config.toml
init_std_qkv = 0.049
beta1 = 0.95
max_grad_norm = 2.0
final_lr_fraction = 0.1
Each number is 128 + 24 x the weight over its row's rms, rounded and kept within 0 to 255. Layers, rows and columns count from 0. Numbers have three digits each. The size before them is the row's rms in percent of the matrix's.

# up: layer 13 MLP up, 512x128, rms 0.217, rows 27-79, columns 0-127
# down: layer 13 MLP down (transposed), 512x128, rms 0.21, rows 27-78, columns 0-127
up27 089:119151148116133140124125098113135119166159121098125128126105137161143145146120101130075110144121125137136139121166129150144139121125131140118091125123131133168108192104110155147131123130106112109148106117150105138139137155097138161128148114123134122085135141122183105090111094169085135131117090140130119089084109123191114117122119140138201127155140135060115169101166091133116166109154
down27 091:136102108167140088095122114128129132169074118129093145145148165122110142101102140144132114128116148150143150160120112123128116084173114094117115134146132133117116167077115135130143111128176167163109101118157104114083136133105143127145202107136115154125110112143136100093116144113151150097116137104091173129132172121133143093140168177127110115123153142119138139151106155092141153164099
up28 101:144130172099097112169134119104134159133121058121077161119125139124142169112115103101162153167126141118179108152125140144156101136117132123091155142127095126157119078164131133172119104100104118128121115124125120173113154127148138129125127094149160173119125116133121127117115114136138148145118115132135142090117116054144096080090127138133133132083126127121118151081154165158141109111113
down28 097:139142108135174111121151128125118114116179122116116159110104127145151115096145130153162126119119129140126158150151102142155108106127134120111125081080151119176150129116113118131148149134159145138126137080104135132142104102193085166126159137062101080122128155184090145107107078134138116103122154103134157152108117127144134161132127162132112147149117088125127078124155154167140132145133
up29 074:147159096127128110123103121119116129143175131103114121153157174154107134171112135125121132143083114169135106080146153120083128115110107108115122151097156141118152142137152161141134122113090097137148154105156170123140087172155128205110149111131118148148087126142109170137106137143141120108096116126103137116173068139090160144129132148123101121143125084110124150106119103143123158157110
down29 072:131107133094119114108111149110129104101117119098110103110093162104125141089130156156102074113138116096125127160109141097149113150161167117120121126121155117095119073159105136110096128114113169154127113118119183100112103070124103155125093108137118133113144092139138111118115126085132113137131126096164082134073139138127146136121147133126126121130130152117093187144073098117142176121154
up30 092:117107124144113160100140093146175113187136117093084092124169112159149102106105103095112106127122141116144134120094148118153163145141126141126131136115127183112104147130089130154132092168140172098121069101130098149108136137104145188142111145151133150115122110137128086117153113111116094145139106104094130180162142141118164144145127111123152112158143130166137123127102125154173117122119
down30 099:119110145101135126135121181144142148147103084155098095132117130112194117106125169141087165088151126105112147106139139122132079131085087125116156174168120123129153167122125123104101112109164110131141151128107119087147121164159143150106124133149154138147151084148163131134143153114127120138137176147134108116130130112169149137154149129123088103144141110153200114160124122135147133105103
up31 096:101129127114157165126123155149123134171141102139115079153105142119114119157177165119188069145098114085123142109154108101098136137138134149105141125109095121110130105134166096127112145162160138116136094126158126161135103115141125158113162108124093088139150118110134132125127155152106188092124183083095118093131111134137135107124130144140141103158125109145104153089159134096159129116115
down31 108:089111113177129207117132123100145098096152163143096134150152119131100100129108118143121158163147134118095113131112111168146174103153121120148148090139141102143141125113138112132125142140098133125095115113137093093128144157159087131118165176147075153161147113077155154111111154147110126129111130129147114144089119110144124124158128113123169108093129098126117083142120138100081128147116
up32 108:132135112117081087112162148153098120148180082102148138151117109163171127137138072141122156114140111144122092103117180100117101120140099129137119166113101106096113138141146086174120134115105110152167118169130161125128150160120141119131139114141160159116141169064142149139141127111182118100128113158122096123141146123115133152122134149133131079124146134140093111101122092163101137138139
down32 106:089166133182090110108153161152088112160141113123134122132165107122167144117106078138120073161135122123121112109086152109115126186146112133125123146150149142155123186074142172114121180135123128153137133121073131144125089172143146127114105093121098122123150123132120147111107121115148116131119135128112110111141130134146083157122112165127098137110147115131129099124135113104134194115139
up33 101:118123086119130129121130132151143144117104106112138137132120175156117137078165130155097134103088171155094081148119121100107109115152138156162166103135147134119102111143121106124163108099091116079102107139149106191145134148135123122107116113130128129127134134134118112144163109138152108126146122137166083180123189154110111176139090146121172086147151115134119113081136103118143152138146
down33 101:176108125120101106124132160106155170126116105105108114151130116152145161138101104119131116139110125117122145089110155138128098154167143158082079097149133134136127149093129162113126110140151183133094133139113113109101150091148146151133142118134106103073096148109108119165127175120118102122142133142083112147105092160104140116137131156118123098093113131132118211148147150143131161088125
up34 116:158133157133127166073110115112141115111107133140111105150142094137141111126153104132159171161090136120107151124123087134124152141131141158150122168137117159132128177115139121096146110161093154162111107147137157165130107144158142122163094087087110123146151170156088121134147152118116153152148143093075146129149147139100098138122112148132129109120106103119150081136081128069121100122095
down34 113:114128104125119148126125120129094103125119152113121104131129181125076125144113131129116088125134164129170137175108116168095147070129113155141149135080142124132116114094159107140158148130118109173134167140156131143159134137172142114160110105165109095081118123087150098094173114167134089129140108140104130117136166110105108178139105128101115112153120133156126098146145185120131143143130
up35 082:124147107151153155165119117102132143075138142147108118131128108167118116139129119130135131139109151115121086160138121154105200045107136114152148118082098099087093132127120092083082140135156117117114128138164157144102145101134147125099091137157127096135150148144123095094159113146096151144125094104104136115139137098130082112161109127129169133156117141158103166117129123124138121126137
down35 084:141101140139155120133140094123124134159108118135156090152134186129146127120126142131123128133134156136139136128121129130104103142129138128163128144123120103071130143071124148116147153163140114126135143108107119097119108161100128156137146108127129142161117130110157130132124139133128129156125131147131137116119139136108141107113136129134122133118117102113156255132126127141116123141127
up36 109:099132169146154126136151121108157165154153101127114062153074105147136103083150130121167125108142115112141121144138121128104152146129128169131145113155096148105186125157134100141147100169106130105162131132154128124144134162149149106118162086090093092160110078166144122093130127158143129153147139125130115159111089099166134117098126135124132150139115113136100149082115119111145104102149
down36 101:136138123143125131139141191112147160109129154119150116120129124145166121152145139149157095177135131116114122164144105160145109098120143122104112128112150135182144147116147126134111076116170141154137107104103145139171188130115126105167098117119163125100098125137156170103109063118157124127126165121075125096121100132127113148163128139088142139159143104112111171145165114120080125144134
up37 090:138192126105116083094124125147104125110157113086094087123093125132145150158111136147137108095105130125120124112153109157119151137097153118112157195134125123158163066150137131115127106117108118110153120143070153148154122146160092144104120167153105120172113158106144120141119181122109114107119141151138147129096122121126164120171121166124144155142091123124152130112134137153104136168159
down37 089:124142163109167143145111214154151142163123121096133127137098172150141096105156148093144124097149136113111114114117166102105101095134107160121121124135080137094136103129164131145146113090131153144128101113112128113114118113140159114115131119102136088152092114148143106138159132138112112101109097142134115124170103110151139119171163162109093154095131136123135189097099159158166137124119
up38 105:165094095118114155142140151072096134192117118131088131148147125121147132161135125104120103132132147146124141104142118121160176137111175145096184136128132136130140101120090129169127141082125140130128136161168116117119131135154144132076117118114126125112135174131158154108119092142147140145128128108133059110158102093103090139138166151149165116153123108140114111167123101157079119127118
down38 108:099159147159147169123118141149130135035126112147144123131140095119112105088127146146156142118089106125124125153126133110096102148120096143175080116130109128148107162169160119136134139167148114122128105135110113165106114104118118099113154115156136144142127095147138099102118102195100131094127109139163116109124136120156151106101126098121127114108139123098163089097103135091182145134140
up39 095:154154128159173145157122108127122129133112122125109152141150111125129144159121119118166125146130092120137112108136174116111194114116175115110110098123125136144151146159134143132096140151134128123151141160172157135130133102110104078112147121160136148112147167100126082114094103098075125118091125116116084121153137103139167163101114199137123163173131137123132087123085143137134114089146
down39 096:146135162117142149129143139171127151150115175155145139128125189074146139111120073127156167119095146110125130141126143129121165134129097124082142093149095121124115109110106110105166119122171137141137122162078143159095138124113140137124169141146129128156135154145084105097130110144127085148108101162156148141089115137150098097135098179143099127108128147157131120116085155116095097108135
up40 100:126121042140159158116129135081163129154139148120101091116133146158076113153135108143129109133138127170120126117110119138165096085095156138103112135128112104162103149152147128147108140133150083113086133123099171137108147155145134149117102111124123151109104107188143105116115118102108135116136119085117155138146096135080128125136106106086134130120099153161125170169137151112116102142152
down40 101:104161104099118156082142103115156168099135127103122116142136153121128127178144143156162113154123120144131131139140111187118102150117115094165146143154087082095087094074131112105113145146118111139120154177167132146128148121131104197109140084168153153122150132110135155091152127122127154124103086122134115148130150146101147100124127168142131127159145123115094164133142113120143132102121
up41 090:157125155093106122103143133137122168143128096160107141109104159144136134109139105083142088134077129100170119094116129173140158125140092095133102164122139143088162093110108120124159087106095107089129130114108094093127154138146134115104152150136136074108150127120150145104148123156133146138119140111168147140131126159147136135119140130166156102121152115084121150115164132099063121079123
down41 086:152162092133165105141167129075099124130180128152104128117115129143100160127101151110130158071180147123151147146143092114144123133124177129136132140098113110145125154159138103103129153149110164119138135115138110141127122114090084133120087133146145130076107143120122111095071143131102180095165125122124105154102135132108144123147126111113159157129143106151147164129169137113134154076110
up42 103:096105081101120179121095126097135119120145094170138168107147099117096139114121129146131144096154107133173092142161142098122170121131098103125102195157092137184175139115112125152148122129109118145114100114150137131120087142145128148165138105116133149125135108124117111116176119116092131126115126147124145142139146118109122130124112169122104121173122192155160126142143148139106097076136
down42 099:108108134124095125165095114118125130089139132119148099159130064163129124154114133168122111133119118132131115154120109093141138153113089168089080117150134121152112158166131139125110150124111116114163122142137136098149162158125115096158143124126181110130149127094125080123128132132096112165161159110091202130107117092118133116127137175095110128153167159100114111104144128104114125161091
up43 109:152153168123123110141136110113115104126157137126088168128151112108105118125116124096178110142095123149099129100091130131156154119095124116169154114104133127129148146116165147162098138116104128150071133148135116103081098170097120134126122144110162109105158174062155137136151121131129106136118098120152191101124131140140120148114133132122140129164140108095096150086125112139171168130081
down43 116:154120114101157105129131161140141123099097127163116152123168096149123114120104110105108155138126138145121171153155111141117136103125130146156157160143129129131147130107177117133108123157153140141087147127118157160140113134128099130135116153154116158112144100109138103159139144057116162098093145175160108134123085115156157123160139098112120130096088093113106043119128105145153158161154
up44 103:135094127161147159111094102082128167098128136131061152110154131182090127119167126107147116090115123128128124143142113134121136119124126092152135130145073142141068109144160136141140154117136163124106089102158148182146158090139143145112108120099123094104102154163175117099143102121125153103140135118129112146114128071153138100130115142107133114088138118138076127137152125135139108110128
down44 115:158151132138154158107132143133143132166163155103150136127132129130105128139117167156128140138179196147168166121144150082109179108166157138154140153107146110097165154106113125112141178145126115128125124132142093105045134134094096152147136118119114147096107116115161137161136175116141154153125131136107143126132146150171117141143133145113122118106122109149146173113160086104129127120131
up45 105:171130147114090101124123139129178121103133159114111133084093104141164118183127135156141171108128129138185109112131110165091098140087119131117160095129115099104124160124139109140145146128147112104126148155161098121100142147116157128151118136130141128140163134084130150122077141132130104101112121142117116138096080151097173118112089144129151138097111130075102116081106114156109158123158
down45 101:120100155085114105085173153134154122133090178117099127157147123099135114119122106150120110123150115092111148098164126130125143129129153140074126165170140135134086105147089136179139149165098122171144144118139133101096110106136124137130165095127137132142102146140149104099133106127145125134137084143098159182135132132088171151110167135143121089148117133116144115153179158150135107108154
up46 101:126125141130130116136120128121133115120154161120092125081110167116140144101126138112097110103097080160083111137078148161156113142112160097127140127124108137151127142145132118169146147129148165132120097113148088126132123123137160156123085152073117098170103135127145118108129180144122084123142164087098136138187115141143150142135095121161100155106093127124124158176132136141155071105131
down46 109:125131147090122112114118153120116117142143167117121117151128069149107092086134137143151118117101095150128140122104144152116129138130114088128143129117090131139156100139162078116137117102128109125179127113138094086134105098098137159083146128085138122134169104134122107168111156170125108108130139130160148144107087102074104129148148142157138151178097117104153102107132142124127105070176
up47 090:125136123149148138103104130144147130129144063173155124089104133128151138092083154150145120153151130140093055120107137133114102111128130125134140110134108131135110162143144130128133134149142108110068103130130140122123143138182148195060134151131135128096120104186176176113135115128128162135113121089117146125118107138118121129094121141148125103158125154099104131128089120093155137154134
down47 095:123138138155157117122133178151143109121080153141127145138138091129104118129130118151160126124159151150111115123115131085116157096162116104102119102129117089131153098084108114133160085122150133097182121133174073153139155150142139140145097133125118166119162155133088085204133114133133144141131131121106120168156126104119172110164168151126154126133100115140163107092135122135138150116150
up48 108:137144096074137122124116156111096122066090101138141133159104136136118146147150100124129132093129109126146117136186143117113125099103136107126080137129086111149123105144107093166149128163151163130123149115148135187132120118154140145091134165121124118147130142105115128095141193120131102159117150123164161163133133125104153141111168143142111108076105125099144137109155083116159082120118
down48 123:119113144096120115107084108139176123108138123133157127146175126095130132127085097158154138117088095125145164105122192135114128153082087082143138100169138124094169170143165185127153133165099157141118158109123110122110101100115127131105108154162128159166122102130144129109121144138156103131117161113137110106105122107148158154116157132096115124133136120118182112122125115115111100151119
up49 101:128079146125106104094098100170147096149132128127120152116125131183114154149182138109151161086100107130181087145133130152113111155110127131126130109113150127131135130118128123078091107111115139149113128121099148117183070187102111109148148073112090127141126169130153141142124127163070129120132120115143160167111136108100089099136152121141140119135112134139151133126129110140110105119108
down49 096:109113129143129146098103109122116093142119140113146117129110101142167063134145121139110106151177113099127080116112166113105140143086122108202145144157091131147107108172135139163103133148178114098149151096141125139139109092140145129163130106103144141144085100127196120123088110124164098091120115140128129178132129120147103139136137127132141135137127135163146099128157126154143164132099
up50 097:107121130112121142142136090111140154095119121151131137092072137163131208126134133159113151125146127134134111062107139150146104163125123136109099104150137109128156153106136147124184147113123044113094092128123185114102138174129096109156133139116145151134111139102120107113139139120148101107142135142161162102160100139119121135120122152118146124135156102140131186152133153137098132119120
down50 096:134120104131107168118106083093093118108133078145122130137175121095202119097121149162137153118168164134153143125116105090089108139141122138155163159158119151123154139090139151160123137124165072154130132149111091122124081162096138106158144120138143144117176154149155082136160100165141109145116116127140129086096135116110102134102135137107125124130100141119115146120139110126136144125102
up51 100:152121072117175143113131112127120067127087117137132140127111105151125112115123160075146134156132147143129095126114118157145173157127139116115112140178103134116117130132158120120134173133058134097110111146100152159104112171122123154118113110129126131123178132125142124124148119138115074103116124150156115152154135158119134078118117106072121126178110164119145159114127088146130080122147
down51 096:151146129145086109111150114132109096130164134086126121119111113103105141135113133124146136106093080147147147119171107127142125175132101092160122099141147155127134113088167110127127108123070163169085156096135168138158104076103134172125138117142116134167134109102124134153118148123155125133185124095107106119110143118108085102113121134119126105138157139165122173099153133173127114118163
up52 111:104117159152129147134132111150131120140123164141120134146073100137097131144141132110142139099116137132121160135151138153100115142134083132131130115115116151122177111115174082124118147161142114134124126106119131077132124137132132078160115158117131126126161168116190148101117108133131144162096148102083103114089099146130133158095124110126114160086117111144201170106056125118105149135143
down52 113:109138144114168128123178125092146116106137129162111123131119086131144087169135197101116138134169130103145122114114114130151108186090131143129141129144170139164153136162127133120087111133127171119102105093114105123174111100123140147084108119118110169147103146089163125080097149116130145147159151147174125099134108113158167126141139114118104087129162127143149103110139150115141126138148
up53 106:134108104169140127101139140140137115093138132079079110121102094135122150116100098156145124125109135120138108125148155168106116127116135129110130128104127112132112115140151140132136167118110099190130120181120110134133086135118169156137118146109102142103140119129140133124188113109111112178147113092116134129096082129077152086133121148083108149155143159103156119140190150095184106132115
down53 103:139161132131149142124135144100108132145147124110124127129142162139144143120078150141098189144107104129125110129116104111146110139128114164168078095164182143143134136106101113104098113146137136146126165106129094156138177134134141153097120082120108135128097148136114123154149131166088182113187118106101141136150084142149136183131114110126118107114096117137148073076116111140132133143149
up54 112:143124179136169117138120137127134113136110145148105083144140124145129115153111141145110141067129140152095128117128170163113134133110121110138111083101103142117143131144108111109146170159111153147113100090160131080144129163121103129136154163137116123145176172137173126082183135142105109127129178096138142114116129131100130115133145157139150149103123095108125138092188084109128098151092
down54 127:092165124131137116137135160138114109095126146122141085100128145095106157121081100130119131139131111176128157135109115158167159128179134141140120103139117126173102079129113096096104088138131155107100132096120144130139153141121108174081151136091127112104137134136124116126112117118094106101115191141150131141147143130144138128118121101151189130149116083078116182108143100100107122129093
up55 102:147128175131124136148123147152150129162084148120118154081167147114083138124110124115167153112086130110133087158148129106137141097120159139148130157100094169134110099131115089167114144095117120134148152101146114149107152178130135117121123118085157067106135081154153093123128149074157145135113108091092125122127108134154141151163104119152127066152132116130141120150118106124111121124123
down55 098:122136147121123130152094132129159169110117120145111109116177094122152140137116159147177113157140141132143140144178110101128111132145136133154129123179161150138126088121151144111123156118131103112142089083112085127074165125097126136111112126122149134165145089175143174147135135132167137106103145103138123131160134106110146107114112108092138066125123147103162144101185102178126123127102
up56 110:152148140078154137179170154148139100164131118152151108116113132097118136166135120077153125132105101151135161168131135115144089150129129150108163148132100128159133102114135101098120165145106119169153158098126129132104086127112117077118160120157136130145173129121157147150153183080092136106132172114144119151144123110138133138102128147151078104128116142124163158097114143120133106094120
down56 108:128134098114110094140144114143158113128134117133131135103125109136149143151137084125087157143114131149148149131143108153150177100150152152129153101113143132112105179151142071102136135148145124190083133159118139148137123104140119124108117154138134146129100118121066105134178161145111127111090119180149158164129135113093115156109107149130121118109127106115077138150074099110151165101085
up57 098:126153145117116167128129095075139120119088122077128113144134115160129137146167109101142113156169161150134129109105113114145141116150111092103168120155151132095129173154143092172137128107105154097093098102134155115177122134149107154089150103136103130120140186131075168117138147145107122128097093089114137151155111140151121125139109119103110092100124134134147167145120146124080112118111
down57 099:142150124124105126077141129127124122145141085155106150143132145109106122109129122144123094096149107079130171121150136164125069140123143132156094148160143113147101091106109126135114172138118090111099109103146167113132115140161118165193135134119115127147111126127160115174102097165148141156161104100136140168121149149127100117132109112143152108122124162122112200101150132122152137131072
up58 099:106132156147118102147137157153129128094159144133139177117109113192148137147095120128119103085132156133120109130130128128124116149110144120111127137128134110111090123126163123128137130111116086163104106146129189117156109166138196117132107143150155080138118119104092161141184165125182102125100117114154150112133123141133110092147112170111116149105138150121140144079142146107067142109141
down58 097:097118130147120135117096161148136146136160087110120153122133137130131102121142127083144162140097135110076116093155109118118143104114107148136158113102134128086157118062164164149138124117122101128131142154154117161119129145162159106155113146147113143127112110145099134160124157124126139153105096112129095140121106129100101134147140112102115111137163123171140223157100173143071135107125
up59 103:138156120092133156131128106073188119101143111175131162146123119121128103149183149155127104115116115073066124107141085128111129095092126092098129108124164110173127142128100119148133159160110099089091152145135112125136106141159130104138153122144129112131149149125156104131136136123128138187083107146143123134143117107085115121128163132174134126133145150134108156102135153171120122149144
down59 105:084130142115143135112134124104159151108141085109106145125108083111132120115129096145130111071143095122125125156082155130143122108143119124113115107086133139120123128189109102116146131118138166111182115129146134172124149103111124141132154115135104158140120093111137136172122095085131136107169167085141128110107126102110156089135111117090142057148129136127106090107159146178135158120100
up60 086:122121114125119125168132135165132128109103130103096162112149125106110120090112126108197146147095126151191107115119132135118123143126137124108136110124136187129095160110133119134129164126098168148149148111134072140125116157098112172124102108127165153093075118110103103183135125157110115081118097109166122118153122098110169091139115122099158156124154122135117152123138155139118121087150
down60 088:126163173115127183152177165134091159102149161144121119161151102119112160117141131136151118124154149085102125104097135132104118089132128098164134128103117098130139117165095117141126151129152107135124128132145121174095128121121125130156139154171074128136152145137156147107098105102135064157134146157130098171125131139151097136139116135146102123149092138123132118062118125098106110131081
up61 100:102132112123147104109166132141153125190131146107144115136132104143114121164150124166104145107102113124137112138102139119156162118147182149145153126145141126135139132115149120133135178143167068164126060132101128107110129139113129137136063120150138126116140108112121103102146158117105114148140126133129125119109093194124125103095145152150159129128153117134112148075194093161163139145115
down61 098:127120136168108097128108170123122155179087166151138134111109105083128157149103112120144130104136115096130132103120152109148156157090162083099131141147124154126116127151099149114114104148104143085129092140110170130109179142133121172108162133141168140132128146133095131136113130107099177093135117143157141138091098126147157147161119155102106117120152122143207094119156142120140108132134
up62 095:153147151091111144133135114085127130181156113096097117092092146121143129174136119110185164137081128103107123145152111156155117151111147157121113144116151103163093152098153145160107156100151133133168144112123073088090147146144135116163150142106139145124149135128113112143112115112097105171095099118144112141186105100152130106110112123155134136158090114126108129118101165125117125113160
down62 094:138130181115118115122136147107115132113097117139073150147089132087086122136126091154086112129120097125137138172132117103161108115145088140132091128094095127165120162122142128134113142136133109140112123127158125113125136127129144103141147109080124156160143127124110120127132111111136133167116069111156120148140082111143093125132134128122135135110101128154096120098176206123081123066086
up63 092:141106131108143099094157122134164126119127105122113168111148179163174142127143124142130104123087084188142156137110128099140142158092127138133134120096084137107115172129164136175112140129111141145167100136146136122091121139113125134114180150132147081102121136119085104129124134191117157129129166145090139137095136141100136085105111096166147116112111107120136152148085114095131124128116
down63 093:121051121132167136094163129141096097159101132124126113073121143133148139122184119141116116106129125088093096149121154112107127154165107079108116162131146149157143109154173128151104125130123099106148135095113133126143143135081130147133153100140144153191116133151142093117150111101111160110148126108140142139135176126142110108126104130173130135128134134121142146108095071122160164112119
up64 103:157141129149116185109117119113129147136111093119101109106158133116091105104105104141143111087109155131106105148147142166135110122157172150148142137141116161125082080159122133116127116117149131130101127132143157143134157166113140139142103086143112071139092096131139112127164168096099103165130144077118150104140107141109099127151104129125132115159189128158122099089124180114144102101141
down64 104:186158127111151093116128109111159191154113110120131107089104131132148134132148154133169135111155137118115133156095153126113170084173147141141134123093102103132136157145103100117156120094140111122191158106150146127133090119121110122162151158149129105089131117165139109138134133113149080162135151152122106099156136134140124114175114087108127105080130108137121097142129100106120150089111
up65 091:104098144106136128147136085112158124031133124111141148143125096145149110151086124135116150132121172166115079145145124114135166074127145132157126122097115096111126157156126094107106112111112135151096134123155157122153126106114144096141120089137129138123155149091136106137148140130125127121135138128107121141147144129114102145089101112110109114104141135159093231129107137120113100118111
down65 090:125117129141149122135132120110124114144130128130147104134121188120131133138122156102121120127116132128125135118131126110112103140138139143181127125117121106060126147099112147126132157157148126130132149114115134115109117147129126139140151134123129134131114125141146117130129135146124137148125124132127135124115123150107141109130125147125139139142127124120150255133126122131119137135132
up66 105:130134101083097162128151130124135122121125162142145128074081166147169168164137139140163131122119148125105117072090126143165147156117113126132151168122114107160067170142135113138110103146094107096125117112068123129134142116142098114116155131108157136085123159119149151141128142095136106117128117141095147106118128160115146149152115109142094150116176110120104161101142088126166127104110
down66 103:166151130138133122109138154150146094161156112104142169117127101149097089107106105172119107126147108141113113110180107113088165168142129122132107176091142138088090137124116087170150135151135116142152160144164142159113136139090103128139108158127085142114137143088134163090111113132123136111116177113113094130083102147134135111169123113117076141129147134156123141137151102101164139113112
up67 111:108160137117138133118152114135086133117147135144149123191151117124132134127185066155110124095143130109102102096166131118146135115131134135121153070122129118145155155131119079106123138116120147156103108123137143134124148140101115145144115164118093111080150159124139136169181119078131133076148128136148131126120113129117135117159115135156120107105087088089130156091132103065162156125134
down67 115:121141143137122093097104154128143119154111143107132110131152091137088104104082121168116152154119123138127135139140101141113093119153134131169136120150129133146123129162114079090135107131132122140101167119135130158114072093114127148073126101184117115112150181139141097148121139123133112091112173143122106142083121088136102133121168109167099129162081119175093163135140129093101126110133
up68 104:126110156132121176131100100102116146098089134139196136090114133147120124122120101098130095129151148148073124142129123127159101114119101177141103131119109139172080144185134105150099120136146155112125143134100133130136139107120148117096131153127089071153120109131131140108114121154159113116113170124115126157141083078101120135184130149110083147106144163117145101150137147098131144148125
down68 123:108106103163138151097161065108105098159132118101135085148102087138119117169147109123111134138091117125126139164124181127146103120148152137132153130100146158123083097145145132114110087121132179160144104123084214104107105126113132135143147164081154095136125132128152112119135138123114104113171114156133141121127153143127126126145126125139141139161119166140091147154122127121092130162149
up69 101:136131140139158135150120129162163078192115105129142113109106147132156163115157122137096103112138160158128135095073085137109087101161115109141137161071161120111101124136131109160100159080121112163144142111144098125102155156139127156088148125125120082097155151134127128152162140126106149134143136107156089106116124112125165130107127098170162136126126165142119147155121115147121129149092
down69 104:112139145136166144116146102138133139111095085134106084118139128098119111148148096135150131137093155124138136135118107125102128109190154106116116113152170132110146149127151087132158165072132140155146156124152077122087120157084175155145154162061135120105153151149132109109139133129135102153129163134130098107147117100107114136096143121162139113134089131143112084138124094133091160125160
up70 091:164103138124119079100087131136102156089138127132089124156150133143165103141104097134141134110102101137124132121129120172143126127131108127134175149120126166111147141170119130093158143133116111169148151126140134113162143121145076100121167154127148079141072131141125153138181124163119098169129148123129154107176106110120136136148155132101133126132097116096172098116132127091136167179100
down70 093:155094141125146101139143120124168129125123123127116151118128068084106149127131130126115090118172133160113153142119147148148115134120097136082184135129127141151148094197133126147164155158114128091113124100127132124140107083107103128122138161126134153123108116138104102136132140116098099155141147182139182151151157183102133139143110110159154144123102159129064140136122125161164142123160
up71 097:120130171145099098097132109138153110116176132080144157152143087124065129111132082087098102106044129109112106107102131074134126155133111158118104144127109121122183132152138118145101141135131139135086117147120120124123110136163154113129165157142144133151125141114122149126149131099111122121136150170122161123123107160122113083144127163142125121161095142130140146117100127165137171107159
down71 098:142113098110133125138141138122094136140107109117106133133102201143089126113099123156119100108176141128103146129162082152072126133120144125126110167148159141075120199098112134139121143100131093099128128102161131081130114157101155093115117118167123067112106102107145118167147146140122118148127112141136146135137141138104093138156126089110151118123163096144147148085128125110124101128111
up72 088:104125100149105107126158106119169149080116099141128157112127132082099120130100100149138146134136125092160135116153131114094162124130135158132180146148100162160104123146109112126138124107131134162127147152094170087151094165123140107159078106115162129137142147126123102121110104092149095125119106098089081151116135148141184144110091147125143142152114123101095128088135082105170114116136
down72 082:159110143108129147148110066135108119118111138111117112163136255150126130129148165115127111140129122137135141160132130120117109149137108097164105108123110119088124151079113121133129131147130112117135132122110099138115128158129133140151134133158131119123117135113126102139150150142148123135115146143105141097115147131137114106125122126132110129117117110113119255145110096121132156124112
up73 095:145106132115101117097157105127159138127136107121122169141160130156106093173157139108152133147085126080155161116096131155090154097136094119116099115068146133189120086135133124144111120087121142179078124128158137130118099093111142121121093099119113119116136164097102139136133132131130147162115139131113101125154145168151158086094118169154116134089125110109110160130155114129112115100133
down73 082:126107152153153147140100128097089109141128174084160116118119174118125132126127147103123111097172115155133134155145105087118091146122132118144101095160128094062135153114124137126130126145185109126132121153146099125112100147111125136157125141129123144129108120114150100103155119107128148122110116116125099120114137117082116120146127097101147121161111122114145245093095101115116150149124
up74 110:105107140138116105128134092111154119136116144125138141130140122175117104161152173142120062117100095113134136140133151151176136083159118108142182127074137166157141114144146109118098101119143105187127122115137109157159134113150124138134105179094107123154162158086148127144111116138139113162111126149059119127105121110120095095149145157150122126101110078139153100125114139142133117111130
down74 108:128127155121151118129123138146128106162117142123128125126113097166122099083112143083126087143157125120114103131143134115114085174124161082115158119179129079115117187095143106105122128127170132064141141116159129114139150151148135128075138125141151149108130106139124108122199135160099124126107154149128133115109102129149143091097092129136106165133133124184142162090110112101138114127124
up75 091:140123116161122104145131124121095137112103131127097154117124127147117136125094110145121083096109163140152169153113098127151138148115122148200161123094105137154135135113111107156115134142094156174158115126122125130095093138119136087140121134128113116137134168071118144076158134082105100141102151107116135153134130130174126090164096168159101114100096110134119087133115135120072140157152
down75 096:160109125160127149125151124095152099110143141117129138085107136175117141157152126134112095112134142132112109174145059109080143103140111122086094167131151150066128130087142135157142147146147078113131117122106157138132149121132075091199099137127146137106163088110145138143156106141129156129131115152147124147149143138131154161127105127118128128119122111137118168130149136110075104132102
up76 082:145142124121107140126093109095166124124124146145102163104143131126136050134140124115107127148129108122095143105113079147062123105111093127135118131119122133137099134150174087143158141113169116110150099107118148130121153115077139124100136122130132125057112171155155166139168133074127120142102089091123114125132154101149161164143161108144110151141142146113133146135127114164144164133121
down76 079:130131178114121090157176137190097108109118155130103094088100083116105158163098134133151133108107135116166127127154127133127156141123132097144098121137146109166147085131132121145064126124109094126141104158149147113117111124125125149142095112124172153115101151117146117122114143147127143124127087128141105134115149099149107109153101139155182117181115115125135150111115145107105070141079
up77 098:154164109104112131132102098092140121158076115122124122136130121123117108130156136136122142102075153147129129141150107166121117108114149159128155138103123156103101083117147129130211115095143145086102130159142136140130139145154149120135113120117078140152161151157106163123168105100098130142146105157109123149156171124097099147113128090109139148095089116142149082139114080148135153097152
down77 112:100120092124152072138114085139142154103114106079143114163112081102108141098130131144144118179151111127158136117101193141105087145109147131071105081106127141083098112132117125163159138104156138113124121143124126113128162135161166084131083128158103090121138111144161089133128123125133137157134162108167139124106145122124125114096120082142116123129131135144107105138116089107127122131106
up78 114:119120115108080130124095088089126101140139142096114159140156131141121199073150131099121113103101167137132109105129128150144168118082125142137109135107136104138136137125148091111097165134151114135158160163129102157089155137117155148089125143136150132139117122080089151122123123154132126137115144121145132117081094100154080145147131120113095118119172157172150111159108168120096150146119
down78 142:186117172096112129101163131112174144130116109073123118098114136119090162159161203118140173123108142061144128169116122146134170187129126110091101118132122132136104163068105156130100152091145130123119127130133125115131121107119143114107151108129166121116117104139109137125123102114141118150138104127142126141133127118103156125118166114142142139127132145156079101136115160113145142121088
up79 087:124134106127130123154126067081129110119141160095132123137139118128139132135109124121112157102158112109125164087146125148163145126127150119151139161126144119125171141152137117123111194121092130156108145118089140099106134145114137154129070144146125118159145150066106065153134129170091165125138115142133149118132100111141087168096073139094134099126169133133129162113129145136135097159099